{
  "n_layer": 10,
  "d_model": 256,
  "n_head": 4,
  "n_kv_head": 1,
  "head_dim": 64,
  "d_mlp": 768,
  "vocab_size": 646,
  "activation": "silu",
  "norm": "rmsnorm",
  "norm_place": "pre",
  "norm_eps": 1e-05,
  "positions": "rope",
  "rope_base": 10000.0,
  "rope_fraction": 1.0,
  "qk_norm": true,
  "attn_scale": 0.125,
  "bias": "none",
  "tie_embeddings": false,
  "parallel_block": false,
  "init": "normal",
  "init_std_qkv": 0.0193,
  "init_std_o": 0.00432,
  "init_std_up": 0.0193,
  "init_std_down": 0.00432,
  "optimizer": "adamw",
  "lr": 0.00207,
  "beta1": 0.9,
  "beta2": 0.98,
  "weight_decay": 0.078,
  "lr_head": 0.00504,
  "warmup_steps": 455,
  "schedule": "cos",
  "final_lr_fraction": 0.1,
  "batch_tokens": 16384,
  "seq_len": 1024,
  "doc_mask": true,
  "train_tokens": 141100000,
  "steps": 8613,
  "dataset": "wikipedia_en"
}
Each number is 128 + 24 x the weight over its row's rms, rounded and kept within 0 to 255. Layers, rows and columns count from 0. Numbers have three digits each. The size before them is the row's rms in percent of the matrix's.

# q: layer 5 attention query, 256x256, rms 0.0946, rows 0-20,64-84,128-148,192-212, columns 0-127
# k: layer 5 attention key, 64x256, rms 0.0848, rows 0-20, columns 0-127
q0 050:136137129127121147146152126112138133119110107154146175143123121140106135108143149155130106103130128194137128143129142134157090157129133153072107159140136137089138113162168136097134159139100114153093155166137136152091163134157105135140126066177120164163121121109123145126102126127115166124088119165089110120131091124130108160095118137079188119155145118159090087125122116147091138134103
q64 099:120168115133119145132109129124142143138115112112118143103099095118122141133106142121163187129115118150157165122148149129169093117133117181141127109099152145117135164149114156165093126092093126140151145092135119114129109106170099135115124067133158096125127111133077121114114130140116110110074128127098145137094106095137080127112142128150145073125161158146165133086136130140149139108109
q128 064:105132113124142119154131172150132138175126104140143154112080099155133183117107145126113151116089176111135139119123149148127131109139141145124118134161124155159088146127114102143156108100166154103116163129091159142164136117137111119139139129086151122112158116138144114136112141122160152121096097079137101123127121092106133106097069160091110079118143140177173114107117143143116120142142
q192 069:165138131160102136160116088119164065092170121145129151122132107144093115108116146114146161095130154089108133138117147127146139133145154125114169112139137156139101168120091099147123141134103131139081130195094106115112169164195110157158086111133136109072133098138138130160099168129135128106165105104123162093105106183151146099119117139091121116129117138119152126083152101127119122135135
k0 101:136111109132096103101162169176039161127116125152167141129155102149145145108173109159137122147121090103118152153082166113131140089096101144144130134131112144134126152082124131130125156111139154126125142122111109129095117136117115126149149151150138092141135151116111083101165116122129158077154114124113097124143160137137145108080109104129104147106163171122136104142117101116141178121169
q1 072:121162106138095114124138111107147188119146095120092146137133125107192142100099133130131162151088130129120119116133132173141078124136128161141084135141094126116127151120110133109120133098141121120140146155158098106141132088121114123153121137149089112154126097109147129133124088163143144132163129142120178111139149147122118074091101142117190083115134132100165113132113128128093143136107
q65 106:177132084124133136105105122129153109109089127093108093110149151096116136086093102169080144135123087143167132104120134148135096117128147113159169122073126108164135083079148114119107101088152103188187115104105090141113113139155120158114118118133091091122105112190142122171126115116081111177106126142095154151106152161089094151130106127135119147124157124132133147129102117139111113154138
q129 077:094118139121111136165155126100142126148140102111080097083067127153138137120114108105129158094115126127160124116122135186138147096110118151126106165093147161114162109187135156088122138155125128125101116117112136091147115104132111084097096121139148124125118094125122125146145106130130142151077164135158142119115093108118132089120130163087110123142078135163145166116128148126181134142126
q193 085:108135136119097116168140106114107108059126101173092133150142124116123153112132155170152101147111165134145129164133146155127137134125099163145109175085108137125124115123085143094108167130104120166121149130077092092096101141161129106097126162132094091073158125138135129128152112092127129143112140138114163113140166173149109164094147128131173130137124134163118152118134080070132131111068
k1 099:132123114159133131112100168114139103167114117107103140122108120121156112124145150134125163162120135190137196139142171113179130109155149113091100133105136125103110153136121143114116155105086157128103141106114129135137086098131089112143109114164138095112156073080131108119143116104129086115120076151097142134153123136169112161110115098131136119123119183128157122122132149145164175134086
q2 057:117136147083137136102143111120151163130104119153126176141123138131083134114127114136150101133126119156134160132135148151141090149128152166105099185114143119080134124125108111061110157134126116168154185135128141141109144121128107121162126091153160179111110141130114136127156139161125141126123126143110145139146110110144093142152131125118157137105147123165111102121133157138162122120127
q66 088:112169111130109146128160161153138090131130124095092129106101121120114133116106121173152163155109145124133181105134159111156067116134154149159148085126141133092165146170105139128095134122104094153151147125138121110134108141138107142094117083141138115130087122129140110093126131074099132129109162136076144128095143128128089136149121082130158110133137155151139154097133130124166144104092
q130 070:093097100115154124127138168136168136163114079124148091109102106099128131116127142101107130153075130145130145120139150112131116071122138115127121104119130123095111128155086086109130133097155133121127158118072134125145125125138107124082166151112165140142145170144142129121139152131150130094113141096125098082135137117090155131102075144077100106126131136134153137117134174129121145129188
q194 077:140143159142101132131132100106126091095147124149106149091136073131077145128126140121155157130125180154113133123131138177135137113187124147139161100108125177136084128118085114142150130120131108159089122165104136111113141136135113101163092127118112089083169148120135097094133175103145142111169159084117168123127162130146105148109128129116142107121107134138145116129157085117110149114134
k2 117:136140133174129131117149156130093119168154116110143129139144103114133146118151142124107196165130126126151179120095194118147118106132134132102111149125127117133144169103115114144098139089120133145149121111159110132118119108117099111129130111161128089123150111122119124124138148103150075131120081116075121177126148114124151142110121075149090115164151195134118130144140122150100194105128
q3 061:119140116122112114177134151149159161120156110123139150138140112128159164143115108149125146132119108142156111117125137115128068113120118171135108098148111144109171176122150125089168139087119152191161116169154111153142109074099121112120144145148126104141121138104180115145139130140113112110133133161105177135141163159122106103113113156129139109138136134127119133114131151098094110149105
q67 099:152151092105146126114124100119143110117059161103127121125138146121087111126119130142127120139151059162141132119096127153112061113152129116159166134085137091154117102084153133126139102115166138162151096085103084153086124150153136145131114132129115126134096127138126123108140139160082109181112116113105133108143186160107094120150130133119134158123120114120161114158130093121108131142164
q131 070:133113110133104155141127121103161161166115129091095087124140127146090112105111096081137126095134161109148112094113124148129148099108132152129108154084139138108158122134132146119138133129098153148096097135079121096128126122113126078102046125119150151140127121103102108165153087143135135162127127148178136146140095149104147113136117144078084130146122141189152159151104130094153115124113
q195 076:117085138118108119152143095130140097074106100149129115169123145101139130130127137178141105160112143103131150155132132103125092118140152134122127167127137120105098129102112160065123174150104130174116151109145136136118062118156133108120141121124120109090156084115135135125123114099125121141100149137145132093135147182120117172097132144124158158120134129127136120124150110088117146150111
k3 099:124128143134114123118155160101132079205151111093114123117127106166194108169143163099123117115123150119128181151137159113167110106124139107082144100098161111101145127169125087131107143108065120126171149124131137140155122151112095116108127131155104091159127107130138097090128125103135138092063136114087110149109111143132077148124138131133146128122129173104111133111147159154180109093144
q4 060:159105127094143121131124076087138142134131117117081144105116119136147118133132126141123151115149134118082127136095106120125182119145122076152130122075124117127136119120092135144142122116142118115092153103088127109108136144119130153137137135134171098114135057112127123136134206101096125151140134137141146173152114137125171098115120100140104133155108131119151159148147123116181135140153
q68 096:150098117147163094128130087154127148147123123123152080153136177116102114121116103147106065118140105125107082133114112131096131163138144101137120154148099150115113093113194145130163098172184132147113102125139138165146131138109148132183155158138098139146164124086163150154131096164120135136132113162122157149161122134110187126113116134069122154140142098143122109148120141124117112165092
q132 075:163117121099146142124118140086126104132082139105103121167118170083115089138120120121144115129160141141160122155112118135127111134108136103135146128130154125118118116114179117129141107157117124112120143098189124114109086122133130121167126137113117094138103117128138132119076095152088102151152146172127142153140136141150157086100119104147117163128074132130109128117112117083099123142110
q196 085:155114104141138140152119144158130153094107116112172134134115168083167140152124161135076088142116094130139138093106122096094095152117127144127099153130125104139163137131180130102123139081115102140154113068163160135158079112148161139129146133119144139155101133128109155148143108114130123137130105165150114106119086132101136115163093135151152122167104115140094122150095154170068127143133
k4 089:095160153099155156151110130128158145083174168074111127113094134110113125147081132128117127105154142075106114118155110152121080131145111108106137165145152105121141114176079099125129135109145102116137126178125126101128150089136149125082102103127123162089110155140092144159112166139116119169094135103134131139116154079145146120145136141186155114093134088138103118109157150128110073133140
q5 066:135106076135155114111156103131105088146136146126145101100114073140137096133147153153108128102118164094097104141140134089131156132133084144134123104138142128158127103143160113142111118147126149103135134097135118096126111143090120135052178097140125112150125167112150125070118145126137103150130123156140088116112144122146142148117098152180114142177140125156145122094137132174123113159117
q69 093:123114158125099105132129129146121131150184096161154151130146130136136164156148115104160133151132159143134123170130139113155136132119119107113086144164147153092097148108097087122161173165092147103091127137157200135154130124106111098164118113141126114131176130116126138108110118084129161115132125114114113171111095129134140127105088118111157138155083146121105097137097140116112109095123
q133 105:125134114139104134122127108128103149083109148189122175132149154115132156143156152153116139138134127158169113127118118125131139158096124147113167097161096100154111108093109136131115126187083121163141117139156071142135110100124142188164097151148129132130092153116130134105153125105150130125132121138130118145124152174141147176153150094181157127135134124131080090151117109103118150114123
q197 094:157163123124100130081138114109104121146125109093106107124117142152149084147110116129111109097097146158128115094139119162141160106121112144144093140128132173161187096133158111164141108148136103131121124164157091098098091114124119181118139140130117155090153091141128083116126122127132134108141128138133169128132120131159108091144167142101094109111095127133162138143125138126179159106123
k5 096:116113136108143104151128122145097149091092155132168117142118170092108088150118138101112063137167086047107094122120131148086122122105110118140132093109115152145101128141145181112170144110192119110127129087131119133126140146145161123108136120145105125115153159101086123120124133164113133124146121114112145141129162131095153098156111122129104146138127105145108113155136120151133147191186
q6 087:122124146140113156115079162152121093133150134153162090107109146126129160110137128098131099123146166135146117132138114147120186148120123093116115125075135171155098135139121174179119127125134153102134101118109114159149143113160136154091128118109142071107109092104114118147109163106116097131154125081148145132140137127163174153125167128098121116144131116113148144121152130092134112141117
q70 091:178131096140141135092112072106108112155117112146165091161202169142157131140163134153134089099108099070125112145148090150138134099148116149108134140119077123134089138088142131141138115094118149105081148149127138109133113089149124143153139178122142119130159143140165126080130112185138144128105133133143140119136113150139157130097145168132107151109141105122131090111128133121103121113162
q134 098:155127143103112132162163123131096155146125146125145135123129144146124153130121144144175090143161123106130126096119112092124077130129129147150137112135161122136148138116148116122126119148110130139144117143187119147149121134149146103153093089127103114126090103113110127125108107112115123131128127137150098188134129145120115107114143120138092161160117120157107131160098107151110111132150
q198 087:155084161108113153091128143152089135130158123158131087156110133179164172118151087156103141101119113075091127123131126161132115165100128104125094159114150131133149141116193126119161147121119127107161135112117140148119145112149121116148158117148150121104113160108115145188115142154108115143096119112137129119087081134143129102126155132153130121129167130146078103129137148143108125134096
k6 124:112151096107166150116091097131158121094090131141112115124154167107130114155139113129087093106122138153134095136135093159112129129144098155136147159118137126126119145129124128117130128134129116119113131139056136104078148123143134155174122138111105177150138154120136134168138150158150132142141120080167152072135130126132142142151179162134131146131121071141161114130156104135120096145137
q7 076:092130146133132158105120118112157128143113135154112116127157102150145115100139121119116139100118126143102126138119137127120127157134151134134179115172135084119077102197115098156146130143147099141149160108119145108103141153117128094123133131118142103141124143148149131092138124094167125135134158152115112052138099109136138138106117095149155103123130130112114174125133157179166148089143
q71 105:166136176105092132117146129110087125151182095166160149141146091147144143140148091150115155177136156125159163120144135121159186143089105106086122076147132139118128154135113122112107174135113131130105115140221116151100116110110106114151110111143152107078139128120106145156106107071137140114108121105134097162106100136133097111106104118147152119160103136131119136134128141143172096118107
q135 086:165125124120124133102088137162130119108100135171156168128122114148142120126122130151085124166178116105128134125140114106111134148129130056150141078141143094130130114144139136164104120112168102131080102117083112111123120129111146141098134114137108067113101129130120137117101113064111129095175113127151103153124156122131126137114113091142164123135107115106094103152120121135101101142191
q199 085:090170146147128127119114162135130114130136131101080158152107103130167115105116113118101118103151088130110077128144131143136137102095118091157085120139104153141141091109103120169137095131135133112126116163090126140100143154087115137122127122137081128116181139178186091143134133120089150136143109131115130160134149116119127121144174149101119142080111133143187173144121131144133119145107
k7 096:147113125129083127131142146124076123112137155172165123130133119121091168120154122108138139152150109157150107107181111165117160114105121131186106121135090127172104135100115139117146094084119132147090146144150140109156108153108144163126172186113089066143121088121140170082133130130150142098155150120145137099157147139094122105131097108129130091118124124127116120097104134129089129105117
q8 064:145115143147098127117123147147100101113094123112137087092104155107136149154138086159076119169136114127132110096132110131130167090085122084140108086110125134154115135135093174178126132100119129119131110119119140132152107117127127104141091128167130095127152120140128093168155190106143123122119156083147160155140130134097135129133182112142106126108100113090123160147154136156145091119144
q72 090:149083114095162138118122096116114136139051111140196106146171160137156131149154141127108063122145110115135112118144091153112137148148107104146131143108131128157113115114162119108134084091176113148144111098085122161128147123155155145151149169126143168108128112142116121148142124169136134154128127128136107087101120099104144141121143164155115121116100085116130096119085129129126116142158
q136 076:138094153112127128135134111129146149130108124077089095100153175109143120107111124093119080117150123109125083122135124124104123107099146127136125090124144117164135094102140132143150132106117129146169096140141121142104133129133149092132123165125161121131087158163124115138113136162086143121106173136117149131152137114091143150135141133118109132074139122110099143163129145096090110131110
q200 076:112112122146128164151150138150123149124115116142149119163177160115143154103164131172122106137150086104110123120116122105118104153132122111100063144139141126134147152122178156105147156136160117143153118096163145098119124141167137086130158142115136124167120142150113175169164149138164129138089092151145084160121110112103139148134142108172145137161119118157105113163122158117097139129106
k8 096:097155155100140129165116110125167133097117147116106116129118136109085130138086119110113127101161136101109109095175072149118123144143128119190163136161131127154105144136110076151144082097105063139131125165119144102120174128110157119082115144078138172107138150125155162151124152133124135136161194115133150110125131138112142088124155170138173103111106064137127142123120159122109086089130
q9 086:145134122123145121130125157108106116151110110125126121106132134140093141150130082167127140157080154165132134168117135138124144110123147132111159093102113091157105099132117139133120157174112120107135151109139129137094137172171116113129119115131120101119130101100110094109143124085188198124074096091121136145106154135145107155103137088127125128139124127152170155112136147128137137137138
q73 113:148104171131145118095117127164177134147186166139132134142099104119160103092143154119093108147122188095086139148133120081109136112106126133119121142167132119106148169156068099111097123125118110090101131143125124136091119123135149111097159125119171115140108150103133089121133157118159153127126119110128113143113131135128146104132127116130135158119121113104112124100163157096147115120100
q137 116:190106118132128111124133142124122150109135156150141173183141110120144134146143152127099098139138122116100107107115111073085150124121145080117154087136149097152142143140138128127127097108134099141153110143123102138143142120122174120133169134108131114129085143135144149134097130126147111117160132149117084146141128137139149149153112118174138145127125121114085067154121118118122127115168
q201 099:090127147111101131154152169110099123101166118099148116195151146132166127109120110137126109093118145183132110108149132153166147131081105090138111155155128129149183112134132098154133125130102110116212114150145124113136175153071092136125110178106120140143143137168142113101134102119108129170119075140129153140149134126174102153112142132122112128146145130149167130144108146128152139093127
k9 086:141100099155132131192125101145138139087107164154149152136149149154114161125140137140112116150145111096159128097111133126089085115143107191144164136179106097159113130071146090165142094122126096102146098144167150112125172128149156132105123126119097169145124155122149142154129147139127138130139153090126117111102179118080149110173156159139127123093145114123150127138149115140096080180154
q10 071:120148118115108107148111061099126119112127098111175161104097120135186096137096144150150093124118095122079135113104131087130085115121135101111132081144129101117161110112130139114102123131145151127180147150143096119089108103114129092106059128102083103136123156162115122158098116122107126124099118135138134087099126191090115138093078133123114152114111124079147133115104119162100119128134
q74 108:129126132128128130132125110161154161116178112121179070123083137157165155146119116096174132159157147103096140131126121115117136169140126099109120125175116164104121118127170144082117130144153109145119122121131110142151138106097133124163135104137147119167124133098140130130109103113136196168150122094142109133136112109175161118083087091138104119140118115157174147120101126101138098149126
q138 095:109153102135101122111095113132134095130117182126114118163156156107161127140153078126123160121134178175151144122137144149134099170127117103116143113125118182170094158125138160139127139121137100095122150145123114100116149153118118160132145127131138148168154140098175111104118117142145168148165173172094120128141186121111111136128128118114129145159106134132140130128153167094150145161110
q202 089:109152118122146172129163133111100157108186169064127103139125128115136136107088109150119120106102163142115127097143145116135124134092132130132102128134112132101125120145117144118078165078150122122182111117130141134181084136089117085126145124133161129165098117143133142135157102111122117123147129147132122104110120113122123130142070104148142157137166131121133106122112157192125098104126
k10 094:089091138146128128170101154154159156083120164100130094138137134107094127117112148114120140127119138092098123087157122145110094107124134152138106134128095086135118097155106111077137124121167102141096125140168108154140144100140152153101134093136085090099101133115119134125130110124145129140120150154115141124102121118111164133147108098185124107165112125152100124137096091155108103150114
q11 071:138121101103104150115134135105109100116148157136131131126112111132095113149100124085133139158128180134105138141141127109136108129119138152150127126105147131111156125124143137101129133132124092139106158160165131101116102146156118091098142140097092156102122103121092100115046133139132123128147125163144130064132121149125107159082158150147130100175138120151159130130152100122116162137137
q75 095:154162130187119153095144124126149091138109100124105126173134094117155107157080159144120105132102184152150132110136155118149121127131119191115146090142074147126168138156128156114125128140139100087103129110093105089146139110173103132123132119152128128102098108158213123079116133147121125139118122205123135078162134154131111122103127077107142134136126158123149146074135135108131155116111
q139 094:118157115134135132141147132136130147165140048136136172113066088164118146157109145084139133147061117110158156146100149144122110123154148163097129110129126118130114146175142141105131125120142157141116157093122148143139159107129116174129129102134162133121132178169162131082109117152144142140100121149117120120100093109155106101134098125121157106136139144111193135098130183135117126127183
q203 081:164080098094103141142140131120116104105164093110187105172105123145111133133133123057121181145110147120104123150104148101131150179102096110133164093170164134132171091073133130148121113100118094120142113138139131146131180122111115124137120106116125136159089177168101125108080160093103153137081112104121111091105158134126137093108094117094117119153151144122153125107123127120103095132109
k11 107:115174110091138140146088128109115076163125074091152103102148110182152190119146114138120159103139113128163131141148149132157158126116118126093148132147140146117132140118151134110083180106112118125142137157088140136115095122102087091143122123120123120164149154144113079167151109163142133142090091117124138121132125161161111138103164137127131162111151149099136128114176133156158148109111
q12 089:117154133198107118096109102136125114120129175132210107184150132105125147160128121188096097108184160106098111145134107110111156111134128089142122162147107108106134106121119141163145137156136118109132122114115155116121152098139165106189116127114079092133138136079122108115125124070119138142115117138097088137123128157130143158140121095168131143115110108083071088120112108170146117075163
q76 112:125143168128112133117128153081110071129152123127156136177155111158115134127166157135158168121105144112083108170123132135137117151090135089112113121153132123142132144098086165154115157118133130149113109183098131174105147129142120123107129120155104084096128134141099111107123171125128111115098104068126165120097104157133114120102156112105163129109124135120108102141132148127131134104095
q140 101:085209136144114102125120160121153124129099118156114138146145122127136108118151127131121143101091156171151114138125131133137101141098120195126155158151112144113134144164127140144094130119107139160129162152192155118114119130110124150121101103142111115123128120085125102129124093125189123126132113160150172089120096165114089074164140134128146109156100132127113144116096118151110132097149
q204 107:108139144118167127091151154149124113168130136099116140144114125122144088135125111119123128101146133117110118108124122141116121143128162102131087119133110115145118089157127129124134095075171151102115133130180150149151172136099127104131177112130115105126123111114157102111144120145092165139139109132120152119150153110124136111151133085146125150078126132130146178103117134164137115112142
k12 090:154129117156110135083110128127146150148089130125106113134157098119147090067146151152131134160137108178138132125132108144135115078110098144130121146111111131149153180106138099150101091103116145084105135135164047104110070097135120106136121107135150167124118131151157084128134147129123081111154160110146092163136136144139146118158158157126098120130113123166134137124149109146097133066088
q13 072:133139115136114151131122147107129159128154126114146173154138123166112137134130113102157095126116142151126159149131124126137133176134126131124124100119090109101111135139146114132122122180145104170161147129124174132111145129145126166163146154111113127128081106110103114131092101156128149121122139146110090086149127143142128176093106100139147084142151131154169103132110099140168156129133
q77 109:112148162149146141119155124117136088156166060114142144119121115121133133125093105153135146105083139105154180120140140104181103139150110171093140128169129067101138129192108137142098133148121136119110154140175165145144159139159083148135119103116101098126146127129111146120144134137140141145116124155096144164098092121172107127118114121115114164149127142156143120109141141163143148153106
q141 081:099129133141106105111115137096108119149113124105134159166110092149111150136119119107116160120087119153119127095132149103172138107095118125171150113134113188122132137131146199130108135104158127129121120151091123122135124136151080192112124127133111143164142141086111089127103110147134138122134157120146128128106115149128099134118141112094191104158160149173164096166133116129176137121083
q205 095:133140142119115136094105103126151101137159070117114134094112107135116108076102134105145170157088164153094140170133121146150160120132162113103136126147134181100105123098102108135119138106116148140071103145113104148091163093092107140187088079121151104117123127157120087074097128094094116121113146106105129127134152117171140099127098103059126140117073135142142129156129071123162114132145
k13 098:119133116119108107124143139099075110140126099107170142127136143166140128146133141102172119098136136141137145133135160123160115113115147126083122100142141187099116129113112112122084143136075128152122132106123111158144102148069090123177113152130127080150153150152116137067112117141138148103115095125121161135181146153125118104094110134079142118121149148134134094161107122155143143134164
q14 077:119119171146136124105173146137104147115086086151115116114145113113082090140138134109142129115146102130142124103134130133117125142115156101124129176161141096146094149128080114094098106097131134147119104169102165113160092145099131145100161125159141153112108137142135161125162144154151114151146082083159130129146139094120105125149145111111080148079097129100086160122134126063117108138101
q78 096:124136090093107129132106107146083159082106154149182142132127104114097127141149105164125153126157090158131100095134123174120097090130109117168135133140140152144115127151121149107153115085142134148128110165117123110136108129135141147123103170123135139131093165123135139099118142133134128164103148069130126122125125095111110087174131159083187113137115112126156114126107114067130126144159
q142 093:117100108154138163133124143147126117124055126131130093148148126126120117178126086129087105127144082108123118136118113146089135164170105155113137141108111080155112079132104144103155110158131126131118127106098132125112129131134149091152117171116122165140127134160124140121177154186118152119094095129126152126143140117132133191137124125153102142087082105112125160136159118113134091107130
q206 078:124119086128131101141134148120130186123087085154153141157118120113145146130140149162148106093106083093133119106138133112139116121135133137164125168128108102106136126112107156093114111154121144134081164149096141078148099094109142100104129158103122156119126132096123161122082116134111112176197111160159168124138100138155143126132127153136125135121142128114124146105098108113124128149139
k14 089:145104145132119130131137098124102160110125151129135139188086135099111178137147120122143117158086121154113111136141077123107178112141122171161096097119116140155097119118124140127182111110094123142096116145167166101140135119139149138114170170120111143137102117135132152096096127102064138115131164160128105107170126135137108106144095109144142089124130099137144131142111132105112055110111
q15 064:148134128180120132134132122133104159121178185083173085133124114121115154136093123176102178111179128136103070109115128123125143090111137099154114143099125133200154134096125154162091115124142144102162132102136150115151140122131134129114138102146159138126121117130166109158133156135143148146138115100142129150133118117120164129193057087111107128122103125115105144113133164154093102153108
q79 098:128122121111130112176138131133101142145102156118183147184149138115128128144122163169109105115152106136130098123133086113124104132135118114119145133138127100126088135142171112139151085140123150156128152141129122176147128109132141108140119168133130133142110085140134113136147109159154106150100184098095141086142129111126158092142166165122165115103087092123126077147129128132123124150154
q143 069:108150134132122109135150118094126107091101169070088127125164125129120128116146144146108072130178130122119089128146123120116118133080122144154116169101125126145147122157086101139125114124134097131182125158165149134133105131108140116054133151097122116101124128132132116154099126138089126131128157153098156131152142148137138146126120101132099154074076113120157121134140121140107091113150
q207 081:150106149151165144093153123138112145163096135094187118129184120124110134127127129135100084103172104117098129102136115113121147150148127078130052154119110126107143105114131159100134122118174106122115140102138115131122104136136143113163168113135155165135134108100139153128151102132114132114124106142121110127156103102100144148161097105176143150113155111160160150155110132189166147134151
k15 098:104130097130124128147108111133082123110150120108135125142128144122118132101149092145122125118144094131131122127147074137107119152127096133161106139103138141165121145120119154136153081107141119182163081121150137091114143134160152087103150154108141130137153146117108160155145138095131141139148171082145120116105149139132145133159173163125150154130110066146120141101111115123171074108112
q16 072:143149153127153142103165087103109096114144166080156152147179148134137143151116160148139141113102118127074138084106121131127146086140147083139124124137127119119142109090120124137160107132115127187175122120139116142141188140118138136133130157152143119110122083126129087172132176130116143130165156141127149132118141112134133125169105096121085122097132117138123110126159110122170102135159
q80 094:148096115115159114175173115115107130132096108136167121153153184140099100133129140154132076089143079120125095121129099161110131149151101096156139169136096118145117106122164145155143095137164137145121155107086134134157146150144149124158155150163083147110135117137130157164161105200139129130131127119155157073146101114147160147152153148109125132121131098132127100146104103130121128140155
q144 084:089140165139182133120126110159132100119093116095117089135160154140120101156120134117126134122202121119139125088150138154138106123122113111145102132110119127143129108156108102109111137110107136147133122084161126106127099151105114107097138117127110144104144115110134100139148105120096135176145104160113181121133141150083146160132095096112104138114087124077143182082114162144146110146126
q208 082:171104124124143144150109126155092163119092127124152145097126131135127137110128177117099117151165082094089136123119115112104093147161137090132052177113147185127141135126174150098144118136157122137120137076127166127165085145146149105153156127125158164140123131100123136147136105151126112092131138112115111135127099146089095138149097134141141111143117114165120129139114146152127149136111
k16 099:116176140099121126149097102172125145073146133106107148125118144097115140166107114093102116110178134126109105117171072136126143160119118115144133164123118131128146142143117169135146102099128097124150128136107116091112155121111152092102107134084138161100147121098171167161134183148088143160131112102121156134143152138111149101092160154151174169120136063121139120113128153087117104096107
q17 076:140133128116133121142103141134132111133105094128118088113112135145142123119121126108100148150133148158170128130126126120148161115124099116129164129125119180126153140179136138149146146120112087068125133102110132152092176146184109152166143144167156141175116138068151125107157116082134127145089109119129117132082144113153091128167137119135150157114132125148124097128153123123145103110116
q81 098:113119129146097149103083102090134118151079147184106128111171129126109099145126168097118123105065110139141108181143119153144149098101130135138140172133153143123104110115145104158157128162083137086107181144129135106152137103158120123117110161127137177159137136129105095140120134155157116131138136132163097150133176169127102105102181154127121131122166128086104131157182140132150157143165
q145 100:140115177113123131131134127096096127126139146096132105094097163128128128054130135149205109160189128127123136129116136108134093138116081174159103091132152165120133127114129122169134145140099158107123126138183134127119083125180114190131115145142132089162100131153103082129122098116084120101102150139134098132109101141123122141118175094134111127104145150123137148106140102127121149127080
q209 084:153087126112114147138132139120130109105143166149170118121137137154165143131170151134137134160106151131095145189132125105128113141142132117091101129110158126116095184135202151159159177136125134116127159098135123161100146090174128136161134110087168108130131122140144093176141145172154145099102120143124089102101127107166153139113131121175107156167109124141126085130186103105128165118123
k17 117:135148159125147131111095110086140122107106126168126139125142176135136061101155113167143090091121112136122133167088101166102152153148127153125117143122148127127084112148161209139124169135188177105140120137119106121096131111124151124165126132120123143138129171147082098111129099152135111114153138106194156124096131112158143178107151124114143132137160090153149095144141107115123180168118
q18 091:125126119106107148133112112083138162139132105082118191156140169152136161128119154132167120147143113109156128134108129096151095149085135153112103147094137148125161122079131162118118130162132122140124141126196184148132102124133115105160121120145117100130126099137106118129098111130145146122135104174117123151159123173122134104121142126108143123148123158134124129146110131109131175126142
q82 102:133110136130121128139167171191119118115180134115132143133081135125158157078146099155112140204149177118102157091121146103108110137117142108124122103141115117132153156140139142103116149175145113136127142100166127143132134142072133141139133087130120074161108143106159114172107107084109156114153132135070108180154140128130155147149111100158066158129092131134109108163136135153131111122123
q146 099:114151109137097108142138117098130154125159123133105173201178105160102136115135135132118120082076178143110117132127141163146188103125107115144132157121131147133140164126178179134148140104150074114152124135118110120142120119141118105180098124153098121102184130112107143113157133130133106135134125181128148118117129124137090115120088156106150154143115127165162097148134114114151146114108
q210 091:082131136143124102141112156065134147133140131087067175112085120119130087115112073127112160129104118177162140106118157145130127148118123144140168150138120142170142128162108116152095094179101100096160148129147117137113139165097128117137086112191111189141129076135145119127138116133138129107136152098114183127137163088116127123124148152139143090121141162132125148161099108153139129106136
k18 111:141097124175128127093161097135145120159158168129158113153148107119150157180142147135125160151123152102127140154095177119116083135120146116130139075143122053108124130144112080104145132111126136166122117106152133148114133097147136133092130129141098123116118116133154080104133184106160170154104123096091127152107131130051138130106096114147115150116101179080099146128160135115103122120151
q19 080:106133159116147138158142074132140110140174120108166114100129149164160126130105113077162109140148157084080144124116136114131132095134114094100131092124142130150171140086178114113151103150078145184128156119158117130127128122158116163130136131171132136123108082110125148152123134154063133116145165161121112098142118118122121092158117154140126139154143135076135090096142115115106131165145
q83 110:099169103162128113171136118147148124107115119131112171114138139136118123190111088124123115144125125109126139125111132108124111125153120160102140120137124126149136105111146167147135095111167102101123170110100181101187147165103124105161154133125113167143155117110108146148147116120160136148149124140128134116162109139125100156121116127140081150139148133125116137114096125120164168128146
q147 090:098152149143173143179096106104126098110148065108130110140132149109096111166139146142143139129099149102133170096137137121138121156149110145115164100151126152115103119165151150136109127147132161107134134079136170123146120167121115102138130138116154134159135098131104156139137126120176108170170100109110162115117138113097147144114110118133125135187123132081158164122098121134126140142127
q211 098:165143108129133151142112098128103141104115083148154117109082144138125095136082157081145145149097117099155135110095137142095109115147123124110114141116149160135175134143177137141135132106141091135105156100111189164139144135139162184164115135174167178132070142121151157107111142138122132096119143118104126128140112147097094107104094123110147123146096139131090139127102153110145125119109
k19 101:104182149150142121121110110101135139123046125157121140116119153101147126145121114094111120105128110140074085140129131131140174090137094113141131175145111158105096105142115124117155137174145118118094152115057129087132148138096113122146104112125096113104143129061086155114158128149136143116146109130156147149163114130135076123076145154133115133131139120123145129137121156142130167112120
q20 077:135111160104132106102132161155109169117151186106116111121072099108063147150120144193110156111166104146103115085122121147128125101147119124100104109113112090151111118115137142141121139166138118126167123107122160134125122147150137134132105141106133147093147116137152111132139138144168126120103153145108147166114141142109141167137099130145111113111124107118122120108154153222131130091075
q84 107:160118085115156119182148150180134123097196107120154128142107201112121142128135130150130152123126123110136123136156108126143128129134121116116120129112116125127105108100132119095143134129149146150130087132146162170154102145094115109112167104106118112151148125126139138174144137102128144109135149096099119171129138134107184144122166146127146129087135099141127092101142107157101102124109
q148 100:102130129132100107161123124143130128132123123149105158140163122119111088153140133139100126099152113125148089148172101119136132115110168138106164163089130092116109097125088146088124124112126115156203092146079126149139129139113135131105089129090115108113157121128105157132116123141128138119107141095175138147132120144121126186098146130164088138135119100173129103148136166195140098117117
q212 096:149056140100114118103089151166121096121124187112125126126131123132121144081137110109100123126169127152111128104129114114112168142100157085129096092127131106184115127113115132141163137143127125154165117177133110129155112122156142089140172145119099110076145116123131131131145153095123118104106107153137096087130137099071124120164147104124145117093163126132116107124152094168121108110140
k20 106:163081135162128105163157132171157133134130129140093118122141151139141116078147112113147123144110151124134103098125125132128127140127107060124141167158123167139142146143109101123121089099130123106109064089126103129132153138137130129139136084191135168125170101095125149142157166101132109150113091099093146160122125113122162132153154145082104173122123121116126091114091163184136121147100